config.yaml
n_head: 6
n_kv_head: 6
d_mlp: 1024
vocab_size: 15103
optimizer: "soap_variant"
warmup_steps: 67
schedule: "wsd"
decay_fraction: 0.533
final_lr_fraction: 0.0
seq_len: 768
dataset: "wikipedia_en"
Each number is 128 + 24 x the weight over the matrix's rms, rounded and kept within 0 to 255. Layers, rows and columns count from 0.

# layer 11 attention key, 384x384, rms 0.265, rows 306-319, columns 288-383
[[117  95 133 113 120 132 130 165  81 124 138 172 102  56 132 120 141 117  97 155 155 114  96 117 179  87 132 159 126 121  83 125 135 166 134 109 142 157 130 135 124 162 133 130 147 116 153  98 144 129 121 148  83 119 128 138 124  99 124 172 146 167 105 124  96 117 135 135 142 120 113 175 155 136  93 108 143 149 147 105 165 101 127  99 123 179 156 126 136 130 149 130 174 141 105 116]
 [128 141 113 171  79 119  62  97 104 120 150 146 126 130 102 147 127 142  94 147 162 113 109 164 110 138 101 145 130 139 157 111  81 137 154 147 178 132 127 155 125 148 121 102 138 138 166 135 129 117 139 136 126 173 135 135 133 105 153 153  90 125 144 119 149 142 144 133 131 133 149  75 136 132  88 115 111 122 157 103 147 177 188 133 130 116 125  88  91 115 125 117 124 110 150 140]
 [127 123 139 125 138 102 136 134 132 151 120 107 110 152 127 139 131 172 177 149 121 119 150 133 103 139 147 124 118 175 115 119 130 124 101  93 135 121 146 140 109 134 111 119  78 128 131 159 135 153  84 127  94 142 141 108 114 129 116  91 170 136  85 129 162 109 135 142 138 145 128 152 128 140 136 137 132 125 117 139 111 150 116 128 136 144 136 125 127 107 156 133 115 160 102 141]
 [123 159  84 141  89 168 131  99  97 148 143  99 148 103 138 133 180 185 178 100 129 187 123 132 116 132 122 129 144 200 170 109 122 155 165 189 141 129 129 109 133 174 144 137 110  95  91 143 170 109  93 144 109  97 114  79 100 102 134 135 140 124 107 130 131 148 104 124 149 106 129 145 130 152 111 132  99 110 141  96 135 134 114 112  98 159 128 101 129 141 136 144 133 148 136 113]
 [139 123 128 116 135 101 144 183 137 164 121 145 101 143 124 101 123 115 103 133 136 111 156 118 128 180 154 141 144 125 141 140 130  99 138 152 132 144 138 149 112 138 118 143 118 160 122 169 136 138 125 140 121 110  89  95 164 138 126  70 138 124  97  74 158 154  88 150 137 147 155 116 100 141 113 117  67 134  58 115 112 126 129 149 123 120 124 119 122 138 112 101 159 124 122  91]
 [123 156 125 129 117 104 162 155 136  93 124 145  92  95  98 102 155  86  88 196 131 162  83 157 158 135 121 181 145 114 102 169 148 130 156  86 107 136 118 123 138 126 121 160 105 142 143 164 168 146 134 154 141 144  89 129 119 105 161 104  94 144 166 136 133 104 179 108  92 111 140 158 110 121 114  94 130 135 115 104 132 128 147 112  99 141 162 133 114 150 105 122 127 111 116 130]
 [127 106  89 119 120 116 145 155 101 122 115 115 146 106 141 150 192  96 147  87 116 125 155  85 147 120 141 137 105  98  87 142 108 141  95  68 154 114 161 129 146 164 131 130 143 171 127 137 150 101 146 141 109 161 117 120 124 118 167 121 113  93 121 160 117 113 110 143 130 127 120 157 147 101 148 162  98 118 108 171 146 128 126 173 140 120 142 117 107 102 152 129 102 156 142 134]
 [181 101 116 148 124 145 145 144  97 127 122  95 122 112 134 115 132 123 146 165 119 141 103 156  72 122 113 130 141 131 137  90 131 135 139 147 150 131 121 125 159 171 124 171 100 105 118 206 113 121  98 101 123  93 138 115 102 146  93 135 161 131 133  91 136 125 116 101 114 149 160 166 122 133 137 112 128 101 124  77 147 132 146 142 115 162  96 114 134 113 118 150 138 109 109  71]
 [109 156 127 110 152  90  84 111 133 119  89 167 107 151 155 118 129 129 173  92 115 139 164 144 126 152 107 135 105 174  86 139 141  99 118 124  61 152 112 141 116 126 113 121 128 137  73 116 126 104 152 179 101 127 119 113 119 153 122 140 110 128 137 160 159 145 125 118 160 145  91  78 121 139 104 114 102 143 142 144 119 139 111 103 146 106 166 186 137 120 132 158 161 116 107 121]
 [110 136 154 136 161 113 152  77 138 149 107 142 157 158  87 129  69 128 133 130 131 131 116 119 133  97 129  90 128 160 124 153 150 167 157 105 116 166 132 136 144 124 137 122 137 103  75  96 133 119 176 139 139 134  91 157 153 165 124  88 109 107 105 107 122 122  97 151 127 148 130  65 116 135  94 164 140 158  97 172 159 114 103 134 149 113 113 152 121 106 120 103 101 167 115 137]
 [137 130 119 129 145 116 138 141 110 170 120 146 132  79 174 161 136 128 121 184 129  82 161 139 129 149 141 160 152 156 145 161 143 155 160 128 134  98 197 155 133 139 111 185 118 168  97 163 124 118 116 122 134 100 108 105  95 120 138 116 101 110 130  92 157  92 121 143 119 123  74 122 109 163 158  79  76 128 121 108  83 149 167 166 128 154 132 115 130 130 162 114 132 171 167 105]
 [115 129 149 119 127 112 138 112 121 110 125 117 155 118 151 125 124 135 161 127 148  64 129 152  95 126 146  49 148 138 146 132 112 174 107 117 157 138 147  83 101 109 109  83 160 165 116 107  96 150  93 141  99  90 137 122  72 125 129 141 110 140  96 110 113 155 121 104 118 154  74 130 149 128 153 151 108  93 132 172 151 147 142 148 190 119  84 132 131 120 139 147 106 154 132  88]
 [140 126 174 117 126 121 133 141 126 126 111 113 160 108 136 145 130 151 118 111 164 164 136 157 163 134 150 146 100 160 139 116 145 145 178 135 172 134 127  77 159 123 122 130 118 143  74 180 146 116  99 123 146 104 125 147 144 137  87 135 146 170 168 126  98 144 154  99 168 135 118 140 105  87 146 163 137  87  83  92 191 126 158 105 127 148 126 152  80 156 114 148 141 135 133  90]
 [121 105 120 148  93 138 127  88 159 138 148 159  56 136 191 117 136 102 125 104 116 130 175 143 154 122 146 173 112 165  94 150 149 129 143 176 105 102 128 169 132  93 104 129 108 132 136 122 130 118 107 114  86  99 145 101 110 118 121 158 100  37 144 111 162 142 155 157 109 155 116 139 130 163 162 133 115 115 130 101 136  94 170  87 157 147 189 164 150 117 145 128 155  95 144 139]]
# layer 11 attention query, 384x384, rms 0.265, rows 307-319, columns 288-383
[[128 149  93 135 118 101 149 124 114 136 137 130 129 117 113 119 117 136  62 159 119 114 123 123 101  97 133 145  83 158 116 150 116 128 174 118 146 118 127 177 113 108 111  84 125 152 117 166 150 173 117 105  99 186 116 114 154 142 136  66 101 175  93 120 121 144 148 134 141 131 134 139 105 145 124 124 109 147 132 101 166 111 128 190 144 128 125 118 121 100 140  81 148 133 139 123]
 [112  79  95 161 155 114 109 143 145 142 117 113  83 123 163 108 126 146 151 158 160 153 137 134 143 127 133 104  94 105 100 171 172 122 126 111 167 152 122 130 156 113 127 131 135 137 110 120 137 115  90 152 148 148  90 105  68 134 149 115 144 118 134 117 126 156 117 140 113 131 135 115 114 115 125  94 155 112 129  84 122 130 101 121 145 129  88  98 108 174 118 120 122 129 143 113]
 [113  91 133 152 125 111 140 126 123 120 178 108 155 101 112 137 127 148  96 105 147 105 154 149  96 155 117 137  99 150  91 128 153 130 138 135 158 158  73 137 145 117 149 105 103 175 130 159 131 137  96 160 142 116 158 159  98 116 150 109 138 122 160 165 161  90 103 130 132 138 122  95 155 127 149 124 149 127 138 179 134 139 172 145 141 153 149 120 174 103 130 127 153 157 140  95]
 [118 108  98 119  88  57  83 144 113 104 107 122 101 156 182 108 154 170 125 141  82 137 110  98 159 164 101  94  87 118 168 130 121 135 150 128 105 162 139 121 137 115  68 117 127 142 119 150 145 134 126 123 118 137  80 112 138  99 134 123 148 155  86  94 128 143 136 142 141 155 143 121  99 100 116 125 131 153  94 107 126 115 119 138  90 119 131 104 155 152 143 111 116 126 103 141]
 [153 122 117 131 144 122 118 179 148 126 138 112 127  96 121 124 112 153 121 118 157 114  97 125 187 127 164 124 130 159 144 146 112 103 143  96 158 122 111 109 139 140 130 148 157 145 127 135 172  86 116 169 136 158 127 119 120 155 123 147 119 155 128 103 128 129 126 124 158 101 129 129 104 121 133 111  89 203 115 156 139 158 135 111 100 117 101 121 135 136 113 154  78 123 153 107]
 [125 122 125 147 141 140 161 137 127 125 120 108 141 140 156 113 153  82 136 145 134 127 142 130 122 152 143 133 124  91 118  96 153 132 110 103 158 115 141 137 142 131 133 131 126 135 153 121 121 108 129 113 139 133 141 172 112 119 176  89 120 111 147 141 113 126 108  96 151 133  89 140 149 130 141 139 121 140 120 126 150 136 108  76  96 117  78 107  91  92 154  86  75 138 140  51]
 [ 85 115 101 118 115 146 148 165 149 117 102  91 129 148 109 117 114 140 136 135  69  85 135 113 123 135 139  87  92 137 112 137  78 147 126 166 145 119  97  96 148 110 112 143 110 168 122 141 154 134 135 104 149 105 128 108 114 112 142 141 109 126 131 125 145 138 135 135 110 149 134 117 103 149 135 124 137 137 133 109 127 129 125 113  86 132  92 137 158 156 133 134 107 144 113 111]
 [142 105 146 114 126 118  66  89 121 144 104 147 137 117 129  96 160 124 185 118 139 150 118 163 108 156 142 157  78 150  71 105 147 127 132 134 116 170 134 138 145 148 134 122  87 118 118 141 123 144  96 123 153 127 104 137  98 153 110 134 107 111 137 141 130 100  98 133  91 121 129 107 106 109 141 138  97 134 146 140 132 106 146  95 100 126 187 133 139  90 129 139 157 119 143  96]
 [147 158 130 134 140  89 103  90 142 144 110 166 136 153 115 123  79  71 146 140 125 121 128 130 129 150 120  65 190 147 148 149 118 138 138 139 145 155 140 171  90 114  95 142 152  98  83 124 105 121 111 125 128 101 141 117 140 159 134 147 115 114  93 157 104 126 151 129 155 142 135 121 111  90 140 185 149 129 129 173 136  98 117 123 106 119  97 146 139 129  83 144 130 115 141 125]
 [112 164 129  97 140 106 140 120 158 128 101 142 104 105 123 126 158 202 153 180  85 130 115 115  94 156 121 116 131 183 128 161 155 119 150 134 146 155 152 148 132 110 128 109  78 170 143 184 161 152 102 141 155 133 103 162 100 113 149 141 111 170 113 135 127 116 124 134 130 143 132 120 188 125 148 122 142 116  97 153 143 144 159 168 163 129 165 141 136 127 154 101  82 148 158 175]
 [128 126 115 125 158 141 137 147 131 123 158 145 150 163 106 117 129  97 128 134 151 136 143 103  67 169  87 144 151 138 103 160 129 138 136  91 142 128 146 154 172 111 154 157 107 153 171 125 135 140 140 156 134 103 116 181 125 115 110 153 101 118  95 141 131 128 102 104 155 121 150 145 121 144 141 151 120 129 127 127 126 127 104 125 146 145 112 145 134 138 115 119 142 116 145 105]
 [170 119  93 157 131  95 105 141 165 138  69 142 138 143 108 152 103 105 103 149 174 117 148 120 122 133 127 156  78 157  90  96 105 139 167 106 143 152 151  94 115 118 143 114 119 137 127 157 139 107 146 137  88 132 123 148 140 132 124 126 130  99 155 151 121 114 118 106 201 138 120  89 145 134 199  98 104 142 115 119 126  81 159 106 130 137 114 196 135 123 107 148 139 134  68  63]
 [130 104 115 139 147  87 125 139 151 141 161 181 117 126 104 144  98 117 177 179 124 142 117 187 128 101 149 155 127 157 113  89 131 120 129 168 105 140 172 168 107 125 106 134 110 142 130 119 113  90 194 131 119  99 150 124 132  95 148 109 142 121 131  80 137 101 113  89  81 172  92 136 165 117 175 110 125 140 145  98 123  99 125 121 143 116 143 146 154 186 109 149 171  64 133 138]]
# layer 11 attention value, 384x384, rms 0.283, rows 256-278, columns 288-383
[[180 103 162 141  87  93 126 142 142 132 136 139 108 141 184 137 104 158 105 112 188 133  99  80 157 124 127 143 146 107 115 134 153 134 125 130  91 130 122 156 157 146 149 104 115 128 130 140 146 102 154 103 124 102 135 145 143 103 174 146 112  75  90 127 144 110 105 117 131 133  67 107 136 140 164 102 120 127  67 146 156  99  93 133 117 139 149 142 107 114  64 141  93 141 117 102]
 [ 82 158  97 127 129 114  82 160 122 104 151 153 128 135 134  78  89 141 125 149 122 143 138  83 140 109 129 150 149 105 126 129 109 132 119 126 124 129 114 113 124  94 159 120 126 101 191 131 129 101  87 109 150 100  90 139 150 134 133 124 142 151 149 115 143 103 120 114  96 173 123 143  97 116 148 135 138 113 165 130 169 129 129 121 113 156 145 161 157 138 129 114 108 132 107 131]
 [112 154 152 164 133 156 144  90 123 143 145 110 134 124 133 140 161 124  80 138 130 122 131 131 142 163 105 167 126  94 156 127  90 142 108 130  97  90 121 168 129 124 123 139 137 145 155 136 123  83 133 121 147 138 104 124 130 130 125 119 161 125 136 111 154 105 121 158  71 176  96 152 128  95 132 149 116 132 152 138 146  92 129  95 135 160  55  88  95 170 175 108 122 182 164 137]
 [141 105 129 154 103 174  94 133 159 170 145 161 143 134 142 173 130 135 146 137 168 107 140 108 132 153 135 159 127 125 123 113 129 146 147 130 106 138 118 116 100 144 116 165 161 117 150  91 164 117 124  95 120  93  85 158  98 126 148 118 134 139 142 127 184 157 121 142 188  95 111 158 164 152 155 166 124 134 102 158 148  94 121  96 104 108 132 144 154 147 131 155 120  95 111 125]
 [110 108 139 128  87 166 141  95 141 120 129 143 159 129 131 117 110 121 148 136 149  51 151  91 158  92 155  77 150 123 124 110 145 131 143 152 159 110 127 149 138 116 130 133 109 115 135 156 119 128  93  45 102  76 126  95  65 128 176 127 164 125 134 106 113  92 164 121 110 113  88 114 117 117 110 156 129  97 114 158 124 137 126 110 150  76 112 149 162  95 150 129 120 128 124 138]
 [147 154 128 131  77 139 125 132 118 152 118 121 130 110 131 147 107 160 179 184 129 104 128  92 100 136 144 158 124 124 120 123 102 167 162 108  74 105 116 138  76 139 133 112 116 122 146 146 113 160 100 106  99 110 124 101 113 126 125 132 141 139 122 159 124 143 118  98 113 126  79 152 161 126 123 106 134 139 135 145 112 141 104 166  78 112 128  99 140 141 151 126 116  89  97 150]
 [155 159 142 141 156 132 126 157 110 157 112 163 132 114 136 144 146 104 145 117 105 115 129 158 112 129  80 152 134 138 121 116 142 116 114 130 148 160 116  83 131  93 142 112  93 153 133 124  89 155 125 147 105 110 113 100 108 121 114 108 108 150 126 123 144 106 154 154 147 132 106 117 153 166 160 114 133 135 111 103 132 113 114 132 150 109 119 142 148 127 125 124 120  83 127  94]
 [157 151  90  87 112 119 138  91 132 107 157 118 150 158 136  86 140 136 166 140 143 106  86 143 132 134 131 127  87 163 138 112 116 135 126 120 138 115 174 142 133 150 146 125 131 151 148 175 135 141 162 140 121 117 148 108 152 149 105 130 122 100 153 111 116 121 101 124 101 145 139 184 110 162 106 139 124 147 136 110 134 121 153 131 170 131 154  82 140 139 123 130 135 137 112 113]
 [134 124 108  88 129 129 159 152 120 127 178  96 129 145 137  95 110 144 148 167 135 138 141  97 139 131 114 113  81 121 124 127 133 103  79 116 117 142 113  99 140 138 119 159 133 103 135 147  98 128 150 146 147 120 115 110 126 148  97 141 166 159  94 135 115 113 122 115 151 158 213  80 130 102 115  98 121  87 113  91 122 138 149 126 125 135 157 145 114 111 118 133 127  97 149 139]
 [131 160 118 213 101 115  93 122 107 103 134 162 130 115  82 100 103 128 126 117 113 144 137 120 159 105 132 150 176 116 176 139 133 172 137 128 155 136 124 101 126 106 157 140 115 136 135 128 106 120 126 146 148 132 165 143 177 136 150 126 126 155 154 131 129 106  92 107 109 161 119 146 136 147 137 135  94 105 139 122  97 124 151 120 158 119 132 137 155 115 124 136 105  98 124 111]
 [118 150 142  94 111 151 158 131 120 125 164 113 130 130 172 122 171  99 103 139 104 151 108 154 121 163 148  83 127 104 110 136 116 129 125 146 164 158 127 119 130 145 140 102 108 133 109 130 114 142 120 169 112 147 138 103 107 137 156 143 109 131 122  72 135 131 116 112 145 125 135  93 123 190 130  96 129 139 128 146 120 144 145 139 164 136 101  84 113 186 129 152 163 146 133 135]
 [120 103 149 143  66 132 151 184 124 114 122 138 148 139 142 113 118 123 139 130 133 136  87 121 132 138  82 163 144 105 146 119 137 127 158 122 100 137 126 139 118 136  80 137 128 148 163 103 117  83  96  98 140 122 163  88 113 119 147 123 147 111 169 149 126 109 126 155 147 105 126 110 146 110 150 160 138 122 122 132 127 124 123 113 161 142 141 122 120 151  87 142 139 114 148 100]
 [114 114 114 146 152  93 103 119 126 150 155 132 133 123 146 153 143 104 158 117 115 145 147 136 173 135 120 134 139  85 122 134 159 133 125 164 133 143 127 148 124 103 139 132  98 107 134 156 160 122 168 143 159 132 116 164  96 128 129 113 107 166 115 123 144 124 164 160 155  64 152 138 142 161 101 102 124 135 158 137 151  78 147 115  92 143  93 127 116 154 117 111 142 107 161 179]
 [102 164 106 145  94 112 154 152 127 119 111  97 154 134 112 123 151 139 133 134 121  79 156 121 132 132 146 134 142 117 155 165  67 173 117 148 103 120 120 140 144 129 158 114 152 117 132 137 122 108 130 103 138 154 123  80 116 118 110 127 138 114 145  99 165 125 188 157 105 108 112 125 151 110 144 104 134 112 133 159  94 103 129 115 135  97 173  83 139 131 132 129 123 114 141 118]
 [129 127  85  83  89 126 160 136 120 149  80 107 114 133  93 133 143 117 176 108 100 134 155 146 145 123 146 134 135 134 117 111 149 122  89 134 131  82 135 116  92 104 149 135 158 149 100 141 121 126 115 114 150 111 166 142 115 110 107 122 168 127 149 144 135 148  95 144 128 137 116 170 168 143 140 142 134 118 169 110 129 127 141 118 145 124 165 137 129 140 121 139 148  99 136  96]
 [146 125 117 151 128 146 109 152 127 139 140 107 123 179 132 163 151 147 122 180 108 181 158 134 147 143  83 186 146 114 158 159 111 116 102 163 122 137 133 121 110  97 151 110 136 121 154 105  99 101 158 214 110 147 131 128 108 121 133 139 132 128 126 137 124 127 136 130 122 158 130 118 133 147 122 118 144 130 123 133 162 142 107 133 138 131 108 110 138 154 105 136 130 126 143 129]
 [140 135 157 135 138 123  97 115 131 126 192 168 127 174 109 120  86 136 123 156 142 114 132  69 130 107 124 105 137 127 152 104 130 107 123 125 129 128 126 125 131 145 117 177 107 131 114 168 118 133 128 110  80  95 133 121 124 123 114 107 125 135 123 151  87 104  79 127 121 167 165 107 149 128 126 150 104  96 133 116 108 130 120 119 114 125 159 100 157 123 116 108  88 134 121 140]
 [145 159  81 143 184 125 148 141 137 134  98 138  98 162 119 122 135 116 172  85 101 103 142 147 146 125 119  79 121 130 111 135 148 101 113 131  95 117 143 159 194 147 107 130 101 101 103 118  87 125 135 100 118 154 121 130 175 130 142 126 124 105 143  96 155 123 164 124  82 127 126 153 130 103 133 152 138 140 118 116 128 143 146 111  74  90 124 136 147 123 169 108 133 127 140 123]
 [115 124 161 155 137 173 102 172 133 126 165 144 110  87 169 149 102 129  89 178 173 117 102 116 115 133 122  96 114 130 123 128 142 145 119 141 142 161 115 147 104  91 166 132 101 120 148 150 163 173 107 164 117 108 141 130 140 133 164 116 118 153 122 146 146 134 127 126 143 148 110 101 149 148  95 119  93 161 112 103 163 141 168  80 138 125  78 124 144 106 104 118 145 159 134 115]
 [ 66 131 114 105  82 113 150 131 121 134 122 107 118 137 154 141 124 141 141 147 146 136 140 143 159 133 162 151 148 119  96 156 126 132 123 135 136 111 119 144 134 120 149 127 121 142 168 137 143 132 118 109 103 168 121  86 141 123  70 110 124 167 113 122 116 113 118 133 137 123 138 117  83 119 120  80 136 119 141 148 120 101 153 133 120  97 111 117 160 138 138  96 129 140 102 165]
 [156 146 115 118 136 162 144 134 133 157 138 120  97 107 117 135  91 105 160 183 108 124 126 107 145 140 123 106 163 139 116 163 126 128 132 102 162 139 151 100 130  97 109 163 103 121 107 138  93 152  85 156  86  94 148  85  84 136 127 124 154 141 145 128 123 117 138 121  74  93 145 160 121 167 175  88 140 143 156 137 114 152 111 114 136 121 154 108 137 106 104 111 117 112 107 156]
 [157 133  97  95  85 113 160 138 137 143 136 139 153 148 157  74 127 153 116 121 128 183 139 118  74  99 151 136 150 162 118 171  69 123 131  71  99 105 123 133 161 147 104 130 150 134 150 140  93 142 131 121 162 137 123  51  94 155 134 150 134 128 105 129 144 166 126 163  92 121 115 143 145  98 135  79 167 125 124 178  87 143 119 131 118 104 136 126 117 135 122 143  95  96 122 132]
 [105 146 110 150 116 102 167 149 139 143 135 159 112 110  90 111 151 111 114 124 120 127  66 123 139 151 134 120 132 146 122 153 112 143 138 153 149 144 111 142 122 155 120 144 105 140 139 109 186 111 118 132 113 119 162 139 118 141 102 149  82 126 115  77 128 126 101 139 109 172 146 140 175 104  85  95 125 195  92 124 154  87 120 111 137 108 105 138 107 171  99 130 122 151 118 123]]
# layer 11 attention output (transposed), 384x384, rms 0.24, rows 256-277, columns 288-383
[[ 99 128 119 103 154 150 111  94 108 105 145  97 109 140 124 142 141 103 158 137 107 148 142 129 108 155 111 116 164 162 139 145  94  84  88 136 122 106 111 127  69 162 121 138 170 126 116 101 125 148 113 167 132 139 155 101  96 129 109 117  89 171 186 123 168 138 188 137  77 105 143 160 133 105  77 120 143 152 123 154 146 157 170 122 130 108 149 121 109 131 157 132 119 136  79 137]
 [128  87 119 122 118 139 141  99 149 129 163  96 107 119  99 152 149 156 143 125 152 128 141 143 137 154 138  86 102 149  98 118 104 131 146 155 122 140 102 147 126 132 129 158 155 149 136 149 106 162 163 109 109 112 167 124 151 150 145 133 137  95 105 126  86 132 137 132 171 117 159 142 129 101 139 105  70 132 142 115 128 149  83 119 131 120 107 152 108 115 152 110 107 109 145 147]
 [150 102  90 105 122  90  97 161 137 114 107 143 101 101 144 151  99 116 127 155  97 118  94 137 135 137 110 131 152 174 112 135 152 105 129 122 150 137 146 146 109 131 160 124 124 121 153 122 118 150  79  96 113  93 160 149 159 107 109 131 119 176 130 145 149 133 114 135 129 123 147  81 132 144 133 118 135 131 104  77 120 154 111 145 122 106 163 189 186 118 115 162 166 117 121 119]
 [118 166 121 107 134 103 147 102 108 101 128 133 151 155 129 130 111 121 133 126  99 117 114 152 140 152 156 123 132 114 118 145 134 120 141 143  97 103 142 126 120  96 139 138 128 133  98 169 109 151 122 147 156 129 131 117 155 128 103 115 116 113 137 140 127 140 159 133 106 154  97 116 129 119 139 125 133 121 145 127 139 149 146 148 135 110  92 131 141 109 132 144 104 153 140 111]
 [142 149 143 123 154  91 126 150  87  57 132 110 118 138 147  92 115 123 124 104 149 189 115 134  86 160 124 142  92 159  86  92 138 148 109 100 120 143 143 168 101 134 128 147 179  74 158 135 143 149 147 178 139 109 131 117 168 119 131 113  78 113 120 129 132 157  54 134 125 146 138 115 114 148  91  94 134 160 139 136 132 156 134 133  90 134 117  99 137  96 147 129 119 105 118 148]
 [143  99 102 134 136  95 109 123 181 115 108 147 129 109 132  98 148 109 100 159 102 165  87 171 167 121 143  70 116 142 144 159  97 122 142 116 137 116 114 117 115 105  63 132 120 145 129 120 116 128 149 197 153 111 122 158 123  98 107 147 132 131 139 108 129 102 129 121 138 173 160  91  72 108 144 143 135 158 126 127 112 116  99 104 111 128 128  89 124 115 115 168  97 132 131 126]
 [125 124 141  89 126 121 113 100 143 120 122 126 122 129 118 146 134 142  93 107 122 119  87  98 123 144  82 116 136 112 117 142  77 132 128 147 137 117 123 139 145 132  98 116 127  80 119 135 128  90 130 104 154 105 146 145 133 151 141 141 144 157 132 147 132 137 131 101  83 157 162 116 130 125 132 117 147 102 141 146 101 139 139 125  98 122 105  98 132 136  77 120 170 165 143 164]
 [103  97 148 170 142 136 128 145 131 130 104 166 123  98 102 135 120 124 127 166 131 144 148 134 104 142 148 142 145 128 130 135 132 111 118 131 124 129 107 116 105 127 134 180 127 117 115  96 146  85 100 102 131 147 121 162 115 117 161 120 112  80 100 142 109 122 125 178 134 104 113 130 146  98 138 127 117  97 137 161 105 140 120 110 122 139 142 133 139 172 143  95 125 114 152  93]
 [159 134 163 158 132 131 137 118 124 171 122 146 132  64 104 116 139  97 108 104 169 109 125 170 147 111 116 141 199 147 147 134 122 152 112 145 142 127 117 142 127 151 168  94 174 122 131 114 159  97 109  89 112 130 149 142 129 130 150 134  91 105 151 128 129 135 147 147 144 120  74 156 120 150 152 105 124 149 128 152 110 131 119 111 136 110 150 106 112 136 153 115  72 146 140 156]
 [137  97 130 128 143 126 122 160 132 130 151  79  90 183 107 151 154  85 178 134 152 128 145 119 128 159 111 110  99 135 110  88  99  90 160 163 152 117 148  97 158 158  88  77 134 106 124 132 116 123 119 109 102 135 113 122 138 108 131 132 117 121 127 114  73 110 149 139 153 117 123  69 107  87 136 159 149 143 140 102  93 118  81 145  95 128 151 109 116 160 147 137 207 129 167 114]
 [120 105 106 150 114 143  95 109 115 142 116 128 163 136 110 147 120 129 138 122 133 128 135 152 137 115 114 185 125 113 135 117 156 136 170 103 124 118 154 110 116 102 118 134 134 163  72 137 135  95 134 116 160 117 128 143 132 121 121 123 142  94  58 142 122  94 120 125  86  94 119 152 110 118 112 172 104 129 130 132 106  93 148 137 117 116 132 171 140  91 162  65 105 114 142 108]
 [ 78 140 122 116 180 140 117  89 134 137 133 105 133 104 110 105 109 131 128 157 179 140 142 137 137 139 184  86  82 171 117 140 143 112  97 134 162 111 135 125 120 150 161  96 163 109 148 165 120 134 140 109 113  96 103 136 161 114 114 146 152 157 111  84 126 153 122 150 124 134 117 139  90 134 116 113 130  95 161 126  88 112 155 158  81 100 124 166 127 100  91 135 104 164  89 162]
 [ 95 122 122 123 112 136 113 135 119 110 119 101 124 126 103 131 119 163 136 136 106 115 119  93  77 113 148 144 121 134 114 150  82  99 106 100 106 113 149 128  99 130 130 127 144 134 132 121  85 109 131 128 111 124 134  81 155 116 112 125 143 107 147 144 149 131  82 130 148 136 137 118 118  96 136 124 138 143 102 138 151 172 111 127 140 125 116 137 137 120 158 138 117 164 129 135]
 [127 159 105 154 138 129 135 136 127 141 119 154  84 154 138 125 131 124 126  96 154 173 110 123 161 130 143 162  96 145 118  93 167 150 123  89  77 124 139 143 101 118 122 151 122 137 141  79 167 109 111 107 116 122 130 145 107 129 131 124 105 138 131 151  84 112 101 113 136 164 135 137  61 142  81 118 147 139 130 123 135 124 132 159  89 156  94 124 126 120  94 159 118 134 118 129]
 [140 113 139 148 139 114 125 123 110 121 125 130 133 134 144 152 108 125 100  76 165 106 166 109 172 121 154 130 172 131 107 141 123 103 184  94 128 158 123 167 174 130 133  76  97  99 128 141 111 124 129 111  87 150 137 168 165 104 138 136 129 141 115 117 129 150 139  93  99 126 133 123  95 112 124 164 149 100 137  86 131 116 132 144 121 131 104 123 118 145 153  76 128 120 105 122]
 [134 141 120 137 130 119 164 145 114 126 141 149 143 131 116  91  99 124 133 102 147 112  93 108 120  84 160 135 168 136 103 117 164 133 144 126 100 120 136 140 115 178 123 153 128 114 106 111 150 145  95  52 122 134 128 136 143 130 119 185 133 132 145 115 163 109 166 115 132 112 130 151 114  93 115 163 142 142 118 154 117 133 185 143 136  89 150 135 173 123 149 141 148 167 116 166]
 [122 112  92 121 111 122 110 156 160 124  86 118 168  60 147 126 134 147 111 105 104 101 143 138 181 117 133 112 109 131 171 115  89 133 111 125 152 112 122 160  98 147 160 142 133  95 150 101 150 109 123 116 165 168 124 129  99 132 141 151 142 127 138  98 137 175 161  97 155 105 111 154 131 126 130 123 145 115 135 141 108 137 130 111 119 133 141 102  85 114 124 112 124 174 146  93]
 [139 113 139  94 136 161 117 156 133 138 134  75 116 104 122 135 106 156 101 133 131 184 146 108 127 136 130 144 107 158 142 155 138 103 131 122 186 122 128 103  78 125 115 129 121 154 135 138 146 157 115 134 104 152 125 136 140 120 105 130 122 154 145 137 159 152  84 156 109 147 145 129  96  87 154  77 127 130 113 123 120 102 114 110 163 124 122 104 117 123 146 158 153 113 111 108]
 [140 141 130 161 120 119 161  59 114 177 126 126 138 154 114 116 147 125 130  93  99 103 168 121 108 146 131 108 137  88 144 136 133  95 106  90 140 107  99 137 124 117 126 141 166 121 146  90 148 115 159 140 163 120 103 116 136 131  77 111 118 118 130 151 101 157 159  99 140  77  88 126  61 168 122 181 133 114 163 126 124 168 122 146 114 125 117 116 100 138 132 133 104 130 157 153]
 [163 105 148 126 171 114 158 137 153 145 153 162 143 125 140 102 134 170 138 169 151 132 140 143 117  99 119  96  83 103 118 117 168 143 127 113 116 134 111 106 108  89  86 146 121 128 105 106 122 149 108 161 131 109 122 148 139 100 169 153 123 115 192 135  98 149 156 124 130 144 104 106 137 119 131 163 122 137 151  80 119 143 113 103 128 126 150 153 128 132 110 122 147 123 154 128]
 [ 96 101 137 175 131  77  92 161 122  92  73 139 143 136 173 121 160 143 123 107 154 153 157 152 122 122 133 119 122 130 156 122 125 121 107 151 139 140 130 137 100 122 113 134 176 115 111 155 123 131 143 112 187 154 120 152 155 106 123 159 115 137 129 146 142 160 125  79 117 156 131 132 105  99  97 157 108 122 127  81 173  81  99 128 127 122  60 140 128 106 138 133  99 126 107 111]
 [138 104 142 137 152 101 119 142 168 156 111 128 101 115 138 176 117 122  91 161 111 104 157 110 158 170  97 121 133 132 138 121 139  79 136 153 143 123 119 134  82 163 124 118 126  90 118 105 175 130 123 148 141 117 167 228 132 100 121 101 113 101 161 135 125  51 130 130 132 153 135  99  75 127  94 160 110 120 181  87 164 108 164 111 129 139 120 119 132 112 146 116 123 124 119 138]]